Weights of a small transformer language model.
Architecture: tied embeddings, capped logits.
Each number is 500 + 25 x the weight over its row's rms, rounded and kept within 0 to 999. Layers, rows and columns count from 0. Numbers have three digits each. The size before them is the row's rms in percent of the matrix's.

# layer 12 attention output, 128x128, rms 0.177, rows 0-108, columns 0-127
107:512493491505518501498520511496520495502484485495512491494494497492485517498514495510491522488516512499467505480486485505473467508523519471510483543467490501497498501472490523478499496490497487479498455562452497506501513532549509503522511484441519542479517510481473557483417451531458488491484508489558501507483536505465490523476539463497525523496503559552483448477536476494483454528467
107:507550503508475497512489487513464469492525507480501526552490490509497481537502511497504479491516484472546511486466442490459530487483446553475505505479492509492515549485502482517494486506525472498458497474485492501518459514471509501488502501533503513467500532494506557548535490472460516547470514434467506474505509535486463511495562510484513500545521474520514525532504509509502512458509
098:504492522534507509513501518518491484498508514477513498461489410532462499517504512470515510509515523524487527500503516469496531499521486508483519478474534488537510516518486516494467497521500485522502504528475519481488429554485436449504484504476545490554520494525472474545481493499491530533490475518475493483472523467490499458506463461506462468490474507511511479511533503486445483509529
108:507487538490476513498464483534487468490490503520533517513482462467475521455497563519481489484513505506506517506495516451507547547496549518490504513543476477459524485527503496481526498500489482501511463465486488533519494496445512470512458509539442515498507524463487520523493552487502507530507509488527509467549479516520501521530529521484509502533496523550462500496509537474502531459494
090:507491525508506471479512516522516506501509492520471471503496462457483503483499478467511583488527517508466479560526514490521473485487543504495522481514508502521488511459481501508541484519477521476512539504515501492467487502529509492492537527494503526460517471497438519511511502491455488476426457508502508537464495514536489511475500470519471498545511552519509461486495493462488501547527
082:487520533477493517486467537495485449470479482490487489517484552498512479573531485503504517502497515546542534522464517518540489478463473528497493487508531543471565483492435482480485469476490474495462472493494492493496486480499494455503533499479520519485491502503531495533511507494510521472531510493520516498473526454476510549476528553484479520488496490526498485537503501506543506496470
089:498516523482476495487500506479507495496497513510515514516521523507445497499513506468449482470499500495553468535482510483459522532483521475513460519510501512484527510500512485496494502510517501496485442512487492464472455509498525480467498510497452513443497491466558500491482539501520543515515468496551546474530444486531478533519493503474520508506528507495451492521477524504487543501423
095:509484539499490484482536482487465540458507528509486512516528519530502489509508486522492494501468506510529529515463465553492511539531534465490492519517489495507505545530470535499491501530515491506530475540507502548473495511508498577531479501494495478493506481495514516527502510506488470531482532471533522539499541518511495530540460471474493428490442507518490517528501493551511504490464
089:489514525459532519500519533458489510505487509525460499519480516539528507512472532493495517473514507480486510501497514498484524522504454493508505500507478494476523456484514492513489478454515490501500504525489496519466509480530467512503499484526491476510509512517523475450485445498544501475503479519552492476482541490446493463500483525446502487560514528527566512550482445522551522506537
108:514489481528535496508513491511494517506486478516489475500509520519492458483513491509528532467520482507484510494474495519516492499500490479475487489505483513472500503448475511457518450489510537466529486530490545457518515454527503519553524529503516454538545536519473514468477457483548509491471488546509495468493476495521497528495479448548518495524466493449467522504501460547472464513516
103:525498528505510515524478529495523498521513527514535522528483489479502485496471529496448491504569505544526479506495493493494459468498505539504501490474487506490522491505518479526515496507487532448506456442477500554497496497473491494461527482527525548495470517462508475475483521512512477526506474497549493459541509495521511528487534543487535502520509467516442506492509531479501564474510
095:490489478484537527545499509547486489494473482505516541486491501515482538501535522452534503457493455496529501511444512445493528520508491466496541487512539512465516490475466519438500486458541477478516495474529508519467495477537502494491496545503486516469471538460472491492504514436515494497503503503486518473471499499473501495502518510475543504494486477514537520510512522444487525476497
091:508478490497500519468497515494487525537493555516516504510513490509504510486534476499449500517474488470492464526498487486503518494514476511525506475509492505515473521485513480499501514512464478500499491520495533493508505522557418484476468488433521495494466552478493514510507531507495527537500475490510489514551464465516521536480457536536556497455488470543480466486484463535498507538531
100:497513486487522492478533556499480495522479485536503518473495482504508479488494473514467537465520521499523499523507476477463467521495498537498490473537470478507476508480518488479498503504479475519466523506485497501534452474526520502482525543508462459517489520491553510461455512476497469488507472469466529527520498468472531460439530470505479555471457494497509518495562509513499534466488
093:508514508508495476511494488467491501503459518520507518489511501527519552445504500468454495488514524491529501494505478543492491522519503492489496499527502519477509508519519487474540514511512472473492472517507463505495507522545521508508471422522483529523506537520556452480505459520503498550485518486466566514493474508479505460484517492469517486502442502564464490514501560488491488526492
085:477464505532481494544505527518497490495463512507478493512498527433447499512484483504490472467480505552481493492474493473456511498479476494511489488515504538493487476511490490484506524533495492512513438482482490523487490481492532506555501506485483517467492508512526473510493510498489503463463492549501531488466516504532466525489517509461531521499541529455544533480502541476545559458463
103:501519496501485501519499498491469479484453491519496491531525512482528505506505467504477507487519521492520446512543493493544544558527508544523459524547470486418471463519517493510497495500559513478503507481514505514509486508534520473509492479529550543454518485495526530508485463471520541494483467497467468561511506522504464492492499524470497468490507494516473506509486477484535502516504
098:503485506504519508521501538495530463478517504493478526499499511462518529488502523491516507500474469498476517505509471537496520459511459486495498524539506526509513491488518470522510473512534471504459516529508502496498530499508521550482534475517472467476499509543523495513518509496524511482465463546479478472509521474512549494433448473465455502495445487515520521461509503476594491507498
107:514497520484499473511451500469508483511468504482517517525472499489467501499479511480505493496515486472506484490486529489514500463498491530504489474496476468497473501491511486520519513533507481511463470505548475514485489495470523500511498518501500535526473578489540466481510492466429520538506535510522517533586499543503491531517531524473516527501514430501495504488533447503549492522525
106:472463469554484493474509499540506525496535497506541503503500573490512507529518482516537524458509474474507487477509493536492508527501498537493497491510516547544504484496488484469478546511494465532508529510437501505462549525511509470506510483489537514484507471547501473479492466535466541479498495491487492486450523499504524534500498508549474486492459530478505517484483532516502472495540
096:497478529523476520504492503458496499501520485480475503484503504498489469485498517509491476488505509511488524502486483499471515512501508517492483519513498517490494492527489513548499482530478447504496457497514475454576475517486532470461520468495494501555478470507492499540468500544509541503479509479541507497489467458521517508518454487538508531546440453496451550515502499532556508465533
109:507507521502487501484501482493545509491502498531517485551493498483482508484514497509497488500483503523493497515514518496544505481493480481497501504486517476520527497513487520473516482507490497501447506542479520506438482535515478506484507542529449559546465495469472500426495473488480542514493510543454467457457496466513534550512488496484430511507497507541506494477522483496492565479494
092:501474517502516511492487468507488498514492536481486498472478476491480473546506498510509460486475523490516529515500530512486502506492515504495533454477499494502486488502464474520484499526453513458487512510496464465443523503496500471475481477530528524478530482455513509456476489530475501516524549502554537461447505513518535526449484507435469469512488475534527464494483544512470504468469
096:515519514492495505502484476490497475487516478489504517509494527508528494507478517505473467488461441477502521507490430490488531490538502489486503459475485498473524507514478508474526483509547518483502498463462483524536493542464461505519506534470462499542486502488519484462446523476493536552513475470463493464508484483518502493502535534451500514542503525517461518489517542563528477500507
100:510491510492494450497519517479508466485510528497494490485527496499499498519500485480513500485485505502511481500491455472476510519520508492445480496489481483483514494490486511494502513490519510531497501566543492496417449487509498463521547463535508500509551532525514524487498517528475525464520454513496489518473555502477578480545532461531489495570505520507476521504499479528497516506498
104:498501497475523513472518506508471524505479507505496471511510518504520478502509501498506517520503494491479508527497504502491520549513465509503482485541541491504507480496498491463502509507494507582500527518459478521562454480481503525507491450547526503473533471496453491473483488507499525494532544511506516487472529548500499487525524484487507511416457507449527446447479468514529509487517
100:505471508482531488533498479484521492499531494447467487482495522526462508476540489538526501481472511486462526503560533511496486497467440528476479572525495470547533512504480473548503476532530497474500520541492497482473506508530471462495464499492522466536505485515518485481465474498539526498486492485481524498476520475462528515481488504504511535475492511484527486454523474525512484523511
111:465474487491519473514550472503530537493526505509475515477487477517495525522481514496521504490524486503494456483507479505516472501503529489504540501463509520515482496492483476502502480516519482479526553547472479483504507492544488510494497552465514476540529495530486510478498543475499542433520484544477481498461511493502516514500472495481527490485470580438534471526512468556495509497498
099:490485515515489518520508464479471498504505492528528482454501507507508504507509501504519532496483543501498475489530534483465538538519516522493472442529516478533484467540482492502521481476521502469475492498482505463467522480506458506451484544515508486500489505533470491487493467500452509502533460480524491499545511520519506432503509532561503468531482552470536507488547482508491518478544
096:486497520484499509508440515525508529454483520505496505506511510497533498479494547477506464437516507507467466469485535490505541541500556519489523505506506506501450507458518497510517457551489477470483485541499533540502447479479509509472516500486493506486484504466530534490490498520519539526513508454525503469518531485483489517521554470492530486473527469467491533512536522473519493502468
090:509508504512473499486552489495520489458546466468496523502529516512515487496454480509486487482518494466490524531483456535515533477461569467505445533478488494488489479508487496544487479469505474504549499499497503492492508478488535508468502472490456532493540512527507487504486532518539538516539552494467495497526511542550512522549520489549484485533500521486477506478533513487511506498497
109:495466498504473496531498515513448501497524497530542512518510509489486510500550449524462497506482519506539490538469501493538503504545499506496491464519515468506473522483529485497522504530461512454477465510480495519480489445494531507493495499562524551500498562519506496488467521494508476500472474506472506537536493503501521506473526508489538476497490453537415483524508506481497495498466
095:521509440471491512474524519500506517524495498454513506485534494514525476501483539549509451499518494460494554485487479503484496482508541506486513525539503486481481530477477504504502506452472455484468479505477488497515498497511507489496499512473563506524484477483526487477547498469517497521468458535522466485523537536489460525477519536515513481485499475541523557509537462523486495456528
104:480507493480486474473504503509492491484481482507506513486515504492498505496516507488513494550474484510513503517532532518503508525494521512501488509511515499475475500538482493485497484509481492510544498503495441493516523469487524503457489538493547507470455500471524448520449476523524502445538430479537492491473489516518470500508472516527513536512473500486459443485476595500536481525455
098:515478551471502517457496510511451515498510519527529526518491509519525509489514478513481511502513493480511511505539526538509455498512467524536512538555496508515494474520506524503482473497485482503493527460522506505476475496459503494487468483510442527487548524492531527487486490488512467525448512499480480503558431512506452488490545518498537479498543504520525501464485523522521507474445
100:482498448523517513495476468507547500494517509485522529469518480532491546507470511519491496521533525513516508484543529474501500477487529513487534549403562507473499509480503483517501484514494499519533527526514519483498466524507498451534543510568504495489466525479522515533542498500514505471508533510486484491467520515507504501497486513488536467516484487528504508484493480505491468555473
100:493506502508477476499434507537467502473482482489483505480512505486510539508508485523509514510511466503484526483469521568500514551514508514506536529479510527512488500480500529478481525545476523498528525492522491524513476510480495504488448539525488484488439531530528497491514468553561509517514492527473511502546500478461442509495492532473504477488494484496501524514515541434513496495539
093:534555462495446519537491526504497526514541488515487493466482498474524508539522515504514524504506462505488496523513497511518497488528539484487490521506490513542545515506463504491500491516528487487503497453494489501466484485552513450510445468496512473542484498496503512501479464488475475475531508453486452478478502469506453526490496511514497501480445509497536517536454481495470539454460
102:538553510510468513473528500480499473504541485517487534500506504437475548490518482520513512524491498505481512513498486514536490507526499528537506525487486434569493505531491472465504464492497535514461495525492526525490509488513488457480518507469509511498560528500517487507510544507495519464517510480508512459506471511451462496531505538531504499488495515519519497511557507541557516483503
106:498505499498482477507514508495502495510504502485491494499476506524515507505510519499489515517493475492489515505513510518497477480497492505507500478500497485526533496516497497478480493495501502482499522525528509505509489547505494544457513511508490502439479536497447467510479464455483529439553454505501507544420518462521490514478528573517465453449513477519462531443503454557529493513515
092:505508496503493522463515498491465499481471530481513521515468504527508512508532510501475457511506496514494523468475478447493532545495493518480491488522551501481463500523522496523532508496512474503517479456506496502515500580454506531486493535474506487457489529517545525442547538493515519489493515481513505476524501515479535521577514497494482477503514491517483472508484508481531524428487
081:525522495494531484506540487486513496512546434512482472529519528547493490531483521493476508521526498490498496507527492534529525504498537468518503518518525496501550533492536498486485504533502528512546537506452524471498485548504555570495489498499486503522512496530461490469521469520547505487501489498513426496463474514473496522470486492501490507471526509496516477523477483549501486529476
090:498473520508509476496513508496508507493497522485483509501473445534469480524471518505506494476492502527524490524545485512457468499479539522539526530507501517530494491441461498572456503506527470463552513513475539493533523488489487485475542523523523511506508512528479503526488467496491500533453495474546537550498521507478503474496475448511483539485484549486519472478499516509474506475498
084:467515505485531485460529527458463530566511536503505512500526504490524522487519457511524481457477494486487505517532508523487509481542502522489508538440509561458474521502502493453530478505490481532493512517496476494513471485533514498497499501513488492511492511520479529533472450493486505488445503539534512515452518509471491481508499535563518498486468492531532482539488500456495489490499
162:481536484442447534519463462450493515485501514496493531552523452499546466462541451501507514506538501489527524515476490483451482532506474503501497481477483497458515500517506470500510493530509488480497455459530482540514470495513506514445491509540473494494471534484520524494467482502491489535508487467512504513564485504528506504494498483451506506511516491523485500500484526493490516465466
100:492490510507476510511466565498495473528498522478559488478511501521509493506492477484551522501497503525469470458479483485540519513475527526502495518489518528496525479514509469465507504489523519536487524452542513475468577466477446485509468488493527503455509509538467528512492484502519518465512470512523512480521511490452511490533504492464457500510466516541521521534475489472471501529498
106:523507499491500425487461472507479529510526517555529560516463482443511482504468490498492489498501461492523499527536496454485491487482464516535487461508498500513501496526500485494502523522535488523497487473495509532499484527465498500453481510483462521494517524486543495487485483502513485505471500488476450496529458542503509470536568513496531486495508450507484523513545502517532532488474
102:497508511474498505475489485490506509477519485491492526517497515508533511472471501511511506483510489526496563507522500511498491520497495510498507487486443502500471493542489516563472504501520508466510447518518498510542520489470487526508542483520504463537496497480496527500488531452521514533528524491446466518511461508459469517490437493483513444532510509558510485514566522487512550457522
089:522504513512525500474464509510517518480570502502526490465480509503481531498480506520478537571499538503559550523545535498523486542529516443519514516510534539516482526502451487486487509530528531526510497528504520526524507509519495492510522519495521500504513504530527499517481524519481505451477506513520505522424505521466465512495490462494512537543536474492506496519501517518492505515496
099:525488529500516510469507494537494475494480488476526512509539506519477508511501496475509535501439507489458473528522456473469533510496477509508533490557504522536497532521524522489491521456521545533546528531516534504461496489521501503502514510515539530492536478488512493499526486518507465516504476489528515458536507423484480494516445457472518520521512523451522490495503507523499463526492
109:479503540525504465505440471461502509530500491486524493517472499480513493496502501510480504475494565524488534478512533520506488495503475545488507503485533532513489493491532537519541554546535490508507481484491498473525554467521504471467513508501488544492529484499565537517518517481472510511532519535510547560535495489518512508506517513515497551513510493510511498495500500487509478440458
099:468463498491479459504496510496470517488522467498521495525500504446514468456511499534470496493496468493505511512508487512493490511490490500534461498518482479469509502460485534507502489503540504488562490528464492503516486518451534533485487509467470468481495528499537545440492504509475531490488530528501508545547530523515524463539461553443513557493526502463506507502506506484479497507471
098:448514489513457480496493508495468494478532498489516539523471562481545505523460528508525471498532470476513486512465522522503529507526499515462518447489506495505499509467485547500465545489480510472511508509534520571498496516508529456510503475523491531481495500473526502495519541538504501522482494456499481478535513505510527502501497508473526551490461483548497493463490499484515546465475
118:523496515486495470470521495509540531495519517516479466488474476514512520513501500507536506515507494538526502527540525501480450499522479510472492502505478469547493490469476496482511527507501510530514538542485500487470494548526495520530530492451526477478498511492477494518502508469537497469532437566496490488469471509444507510490499447503500474514464503458573525504546490519468504515497
090:497466550496501506496487489475475465526507519492522516511547524506490481527470492511529514492496522508486474498483489503454522503465487502492503500479501533489531442523524505564456480485475522508444501507501516474461511500501477516484537482499451547450497477536526520525493520480520517542489454521505553549505515522470480464517505505495519470505494529455472515472453527488476515489476
103:488506486531490523470470512499510500480482507478520461493464528495510491473509498527525542507453537494439518489525528481499510523538483495451443506505520481470519521480457518476523542485503512478499514603484519478527499510482518474507475516488496486467503500500471508483513498482495453494472512489507485479477487493497502540490484505511533538481439565502523519497507512483546473503491
093:512532521503475522529487458488486505506480505477532482530485499503461429501489487495489505498491523521505541441494477478493442477481503472506481439512485503482536523515497460468481542499498526458507469465517504466503484480505506449470506498478485545494523484465476512520515481538498529514477502481523576479519502475503478533525509532482485471517487520474508521459518492479529507469521
110:514477509497503483500496498467527525488467508491518490479495498490495517502539502532510514520523512522503478496485492518477471501511492487505460500508504500477496477494493515482538470478484501527518498494562466524495527562526528488502498517495489482517524494500479448507515447464494502518487475560454506467491530479502423509476473501571492515537510475480492492551440472475545462466468
100:520468496475500513504509483523508501488501502507515522513517491464506520497443468469476494475495486499476485535525500493473493522511502530487530507485474520497469484550494475502526501516492483514496486467513427538474500492477460475519549481520472509489491542471540489485500498519504519539440509504499501547486506481482517507523507524426540492484564486514457494546503548446497515472511
122:506485464528518503449541514530512513516461505486466478484516577512485490509496517532539469485479469478479466494505501508529480486504504479455472485531505508497494497489531498488468479504488468516495529548465555439455536518493502521530509505474501480510511476511485482527527494508500499488516529543513527493426524495475509495528511518544493510502474555477504489521519452502485522521510
090:507523510501487490528557498490494507474481542526520502460526512516481484495525501507516510507525509521551516480479477500506489523513487493504521517512492471503508504491506502481504475480476508528488506544462486438504512510540479499538519495511505566548493541489505487529528481472512517501523510507513477449446417455503477518513474449522533502479495558503512456478510489473490482468527
102:474491535507471526482455520495499510520485524453473465502462483519497480537519507482447528483551474492465468520483534461449524490511495478510479512503519488506505482477483493539466489470479508503482532506486465460513472490517547524519452507529472541476505549527513529490501512485501484512530516498474460514549498501452477504485494566512486489514526510513506537521497536511511490503461
099:527538511503485524512436502481493475495544539499513523494469550470493517494491525463473500494511475510492486483487484464478524482499521523502509491493486509498500515553491488542479462531536508500478478517552520528518474457491517482446502466496504464512485517508552531462548512557508537494483523465505517509539502536502514505519520481539484494467527468549492509500513500480520529483462
099:481489477489448495487488511477529497524517493500519509483524484476489447515487500543489504511513456495461477503515474511490508528506531481506516551513470516495536519497520537512488500495497515513542464521492504479528484473467505486488501562522497568501503492539501527485531496505516530550484519498492495478505473460452476455499536548514513527499439479503425491506503475497493515461469
105:496508468476488480507502488512518525499515476482540537516516507496514508486507493544519503534479520487491491474483496500497493481474478475514504507489486496533494526493480511498518502462536525566494497530511439533494532497484460485487494499513475477532489488450464545508572487473523501499465478514479469545475486490485454512507499565500494523531480473490537433493521518443450508515502
111:497499473486473550534480477509484448469531475517474490537481523531509486540539504460485499516493506481538491448458468490487472536485491476502483502490493522500544487513531501476522513513515510529482472459522505465512489481493536495500434469526450514496476521440517526492496497533478493479522500502489499489531498469517481530522522523453520472528501455479461538501495516511477522467511
102:482521497520517477498443510509470454467522521492531503477497509525486484497489474509527493533512521477539497477461505458494501510488516485480493536531517455473501519497494518482506519487529526518489505450539473520460533511520451496505496545508478531490535498469508510535524520536534500467482493515553478545495492502446534547506509507471454502500500496472485506493446518435499498471489
093:524533471489501486495496526463475522484531508477470484509489507484499499481493500485504471495508485464506503471496512539501476501537445476512521490475468542483470504534486521519479501503485481485527548543540446478519495453498486491470526448515522516486469462488512500485501526462489468495542486469531458491523539501518504545521503523541483518471494502499509522551522439457474499506456
098:434479528514515479506516494489531497493465495573536472473443556515469467528504514541552530485505503579498477487506488524508509486489471484494482532511501492531499484458475523483503492486532531555508511529454496456478541501524485497535494494483509485523508501504524519524519473491512504472517484513473511504465521491496486490505466523520466501509494532493513506516505505535497465537506
099:525514489530514538480485517508551494500453500540455502490439490459467528486493500486541504490496485547472494531485537506492488438491472497496487487528503498483522511500473510458513525496466479467501513512499517464473472535478461513491484498500517514533464524506498499500515489491494519451473471514455506518493508483515486507544469463513519494498490439515485500497569453470500477516454
106:485505493515519498488529475498502530534472503527503501505480487512487526483513494458529500496516520502491501479484527506492449477501493517475510491484488492492508478490471492467454499470474482554501531552499556487517508454507466519486520501488538478480478511500481478477505499470490544540483490461471502428492560514486468499452500459503464481463494560511511524538459491522456461495519
102:460521482481496451474528486510477500473557515504485508500528484440505483513480543490529470491502482513515507510433488469479515480475493520466563475479503525524492520518472527509505493477503517487449482529511484550494489477485525507460529530484562490482559481499526500486501493500510473487449512463511541517517489484491491483519516518470484489512519502447526474497484511551518501490496
100:509464516468473500492512503474531509489429577504496496494506491506485485521524504472505487467538503475460448490477511514487503535496531547504518543502500483512446492507467490481520504500440479514496497507528510499459524495493462519494507491499490445495542526503464472486504480520510483458504500534501485519526503488469508487538491525542477473479467545530536511505486499532477545504465
097:529509515473508503520485557479493509463498489509524502540483534497476443539535483498506483494491499472539484493488499534493508556540466504535456477521528493499542538504508488538469477492512518482540532496481528514508516499519514424525501482519476513463527491489509508525514457492523527522519495491505503478488514487480465499531485450431489485502501510522472471459528463486481497507527
136:503510506501494513505466484481475492481505502528453530536490489497490462492482510537520516499508474510489515543527524508482514481507464508566469450502465447518512500487501540535504511504509500482514470485516485526511512500453466511468498528489475503515482555494563538525517513510453460513498516464503525476526523502552471496516518495450535484482501484542509489529487532508550533480530
099:505493495485516481506472530511441493474526494536494521490482507492480506447480471458496501497486532498514490534454517518497467516451487503509487482490502494500511493508485475507495475469515531450511512488516519533501513494525475480442504479490459537468516542472532489513454486518500469511453517486562509494534469496530460483503549514479462518539520491512488448462469477503464535503472
095:474476501492513539464518489482487517492464496459533465482489529506499507487508529502499528512531527471493468524504490503448473511508546502447494503527495518467479509514482516485485530500483527540536522551490524531486520481454521504481505491470487516578489505478485510522505447459531487510523526504505465471487506459492454491447456516517549515465538507505537504502501497505478473503493
101:489483508499527471492496516551495508486523495490493539514525472496526531488519499514474496486520510494490522543468508475509511516468516505504555482524499518488520493514537503478524516512475497465522476463500509517513472506487482499455478490495513495459554517486548484521492484479517562545496507502507545504506495534528457491507498465478505518516442473504465520509542526520516602495461
083:496510498528479500509528464514486457484511496510502471542455523517498515505473559463475483495476540503492462525517493502446548478484504506526514496520488478494560484501453501493508498487553477508511486501461477507476503480470519484471461475525503535495479523515534479493509495511459492472494461445483515491540520487475496499515494517450519508488535557489461478501457553496503501534493
095:484498549478496522440482511478479495498502465480483488515521499497533503485522463515508520499486465473515483522484520480522514502510516478527459512507497480514488493512535509491474521524516507490437541489495530507495492548494503456493517454532494473504456436491527482473494514523481505516488501470476495513516488483519479514482514470513454535508538502514496445579480459523500544490557
095:522503514506487504513502463490500495511525490505501508483491498499486482473481481471524517517506481520498487464500494492513478474494498525484503493481477499507491466496511491522505497472527502500477531482521456488498481517509538459480542516470537477483523527589493517504469487524517477558442459475526450524491541465500492520562510441497520453474465502552521498477510524524469479467458
123:477450502495521540511523530501535496509484459499489490467495499481508521516501474487543514460490471504488470488500499499484516526506494464500476494528530517527467503544514513487521514508497504498511535496487522469460502490529492459506581510477492469512491489556443484524502474484483483485474504473493494501420478467488527495482444473500508490497512497454518524515519434522476460519483
099:510462502506503536511505515506477473515534465489501489474506516516501485524500541504544503525493493475515502462475476509506519537511511484464484452493523471462516510510472504460506515461506494475550463532508461505487436489515438465496527501448467504521474452542519558483519510493506477457517466515515480519501504524513509488456482470480462512524531476502558496490512500514499487512523
092:484534495496492526493465537449457479471497545482501539500503466513481476478503484534484449521501505487473528528490531444510480470557483491465511475508468481480507450520471517515461504524534551467476465491522516539545503522478471478462475511535466501500509507467516500470496504513468498505522483491525520511522525498525500509518492513447543516512508474511469515482500544492504514476512
094:521509483544522518476507478454499517472516516461492514502515532486502501522481513518518496520490469513538488499516479500491462496493514491513486490504508470510507481536488476541475475512495503554481481538488503446491494489526497484483483520545495479498483492498515469483528534507494503471515503459546454524453454503456470513427466428488483499488526474455524534493473501493540487502453
090:519491480468488509479505510518472515530505545513510520518495511505505516484460542525493472496531473522508475494479464522488478507478474497461546495497519501455505497502508491522498498496538495518453510474477473530561488505478481505423510460498489510520525505456532490434503505531479528480482504505515496513502474501540513473515530485466482492505551472561468528540507558513515482492527
098:506503475462515524509540488512516506459493567503564522485501490484533523499505481515469523504485477501508517548471515448472528529477496535483482542512454501531519537524501472531562481470489506511518486486543483502480491477500494477452530507482481523499510507477464454457461507539546500470523513518482520518527523496525495515464470524507504508496515535483477497483515523509516485474524
127:479527488461517521519465507495505484507482521486465461522496500480514528477514490514478507502512497511490492506498497489494511485533482536546491449533505512488473509512534500510550526487545480492473493502479455526516478526490477463497493490523495486500528561492465503524515556516540480503527561513507520491509484521555462507485501571514489545503526523518503515507525494506443490430503
102:491541519494480473536495473467512517446519500500485536476525546508505481517548511507521462513499501470563534516471509512477564478518492521460455532480539465571484463510483544511514444543482495527511489482482471511494521506521471524522466502503493489515506498518520500502454482490485494526544494503523467511492504459522498516491507495501503489524503525504487525473509481469484474461506
090:509516484485511489455450483497457505494481471484512485487492516480520472484476570486477489513528480479432493540519511503519494514489496456504504483490433506479528495500455555538480494471540506481475485475471521537506481509487492527474525505485491564517494531507546539499505487522506494490502514493539529503528506476502525450507505478502524524492491462492482508465496542474482517451499
089:510492489498489563503482518479508524467481511473515503484551515524519481524457479510513468506496513460504488492495481488506495517459505508489494542496485485512487576473484481540537558483501449530517485524471482468501484507452519559474539492465447499506519537521494514528490497499466496531546498501531502517479540517518470509543522485528482489462505484483485493531475508479496475496469
079:486497502510494458505519441480501500557545540524471487470552447488497475505483488491507502528479495521476497510548470505469481480509484490483505513486474517507491465509504493508500477521513491504518508476469502464486465531530468502457491487532494451503541466519494520521491485490507507445460468513509429508452484514534521513478504502500507517514485543494543503520497456479529480478550
095:516478497477499469429502495476498514511499497486518484476470462457470502519470508512501517492487452496457564507560493430492498520527475447504550520471529486530529488507486464507489589461515494525527504527512493483483521506558461499488517495486508504498484485531501513466515495493500476491504497521483498501507538463502512488501453489526511513501493502472501486498501490495525469532517
114:499505502513503523489541492548541508520505549541458483489526472464511501499505527515530506475496494523467497508482508525492478479522511504521493537532464520495485515479500485494508463511506499518479506507517524450523453504570466520512537521494469479521485460485526500482496431512530500479503528524468457511463486500485487527553543470504492502469470542494531463500528494500508453498527
105:492516510491498501489516512517513510523524468475500492501507488529485500493501522481531488518507499508482504481498502494508514521485510475506478499507524467512531528496499520489464502502500495513503533477494487466504478438531449493525495434487521502515524525566491498500524451465491517464511510503499460527438553550471547490475468499576530525461501547466475478520545536501492524475524
097:514485520520491488500473508486497490500504471511532516480514530482527473445488516508505499490515514530516489505498492505506529473500506495494499497475534516501488461505512531501499500492514470471463554486468465480533524487464451547514498502503461523477489519519513474556513482536544515483483471516521538502480463463458517435488492517499475499475500456531478455500539492525488486408478
101:518501511505498477472478463547500497475517518526495495485518500513503512497529523466509521499467518487463552469506493474521495492538501503499508464489512584485500483530493537506518441507508482475486478471505526466505500497500513480479476475525497490477491474469478556489524416514477477478529458512459532521534504491538489508538509451490515529499518511516545493534487499506522513484457
096:476495499478456496532507527523520467503486487471495509492499510523495536467480527482529476497503492475489502470500511493519557476474487516495493496523527469480499510491492483514475513506483489504467529473532484460502554485480488518472480506537555525536510520480475582479510517514585500500501522469523459489527507484513495546482497530473525533464487485483520512509560507474467515521530
097:483475502484515489523511514520475486504467506495495468565536505494490548482506495456529510456500475476523506448507478506477498474466496495515495472498488531485489496486515511533516513470474510493499512544560523485512486516476478519518441508476500535512486521491472516483428499528522538498523499452472529510462512565509510488518462523488554531512482467523531491519527486464510506511492
093:487501502510542507483513531490490501474480481504515466527519469498508483545514516458464470496503504485524507517479528469494503554494497492493470448526527509491481527488509439490476519504487504476484543527499530562518491451480502445509505475506481527488507517463503521466512499520484531491494501499525476504491476514570502475559522513504506437485498486480485532504545508463502502438497
100:524550523503522501493527486493539488538466498516511478477500493485519522531490484507459503516519526505520513522488524487467474448510517501470487519527499471478492518463500514453514527485496528495546532480470476488487503464562471484524537516474443465491529490506473526467506517572509506525518514534518508512488512491494506504542470493511449533514493503555539530491492477520495525534528
092:493496497487522530510523508505484478500504491509449494509470506512485496491520489509536474490501521507499498489487512504521542497501497529505482525513502483559484492488533473509491504502517501492477467545487474485562512496487470470516489466512470469474492485486480433454541488457541489478500483523469488477481556550488519473553447530506506531488556471498495529447475505522454527513519
085:490524546453533469532480472512511526532484511510501529467467489473518445490529490567492499503487504519509497522443531533483470495457493511485513506504507470489497515476493546517486475519501539481484509475507484519535511486458475492509456541474491464507540466486523479521490545474488496480534499542527518560519483508528537516521526481489537480525484483506463488499487484528489482487500
100:507533523517531503516464494508477510510531486501490497532491495506500488473512473536513511495472510513505540482488523538496515511441479481508491496506489489489476524497506505470533531514512522532482534504479507462502561511497473472479524490547533504492476527454530511521455530551537519529439546497486472513521531528501458490457468538520452486556489478463480501489514494506511506460480
102:503495489475504499489506480496512514498493512515543505479465495532512496496496479519487497488527514507497521490509518507484476502504535481493507508522509482495486496492506512492513488510470502444500556483508464512443452495459517532499523490456517478505463495432490554517534484523518538530544519471503470509520486481494509445507496489466498518507535529547460541449440427476527485493502
092:518488470518476474496471483495505513464494502477528505513509487492531465524534492526540475495505453491523509519514508480498500498493466547515472505541483549516476506457507562490510491556552516461497499492533500516495532493491515465451467510412481476511477470503517518494511507522509457513505466485483538490498524507499491523523499490519548466481490503487463555502497505470509529478475
110:510477501526535502497482504510489483491489488523486503486504502469503521511515505468514485476507509522488475506482494519489524480466514505458527511451464532493500525493499494503494466497519507501468494484493505537506498489571527487533533538517477519479444508533488518523483498475479530447512434512490506523503443569553474438467466534483485490463514532479518522552519495493516499521488
086:499522494505508504528530521535527450503467510480535546502548487553517491522475523505513507445491521492469485476498479481493500495458507476470550511497512536492516548443546464553531493460448473468522466484501504501548505496502508510524491486483498501496495482510526469486509517479489527458512504540504533469500523486505462508493503480496518499501534545531463503462532481480511505487489
093:491534482506516494506500491504504478477516514477483484503525481514482505454484489523498498492486490518496500471491483496474489474489518516508503487481489529490487506489519479491489496521511541453511500542447504473492522502526532481498497489550455516531529494476413437528477480526512481512494483516456471493512476507447498563534460499535504514507457459478544472477469481517465467492556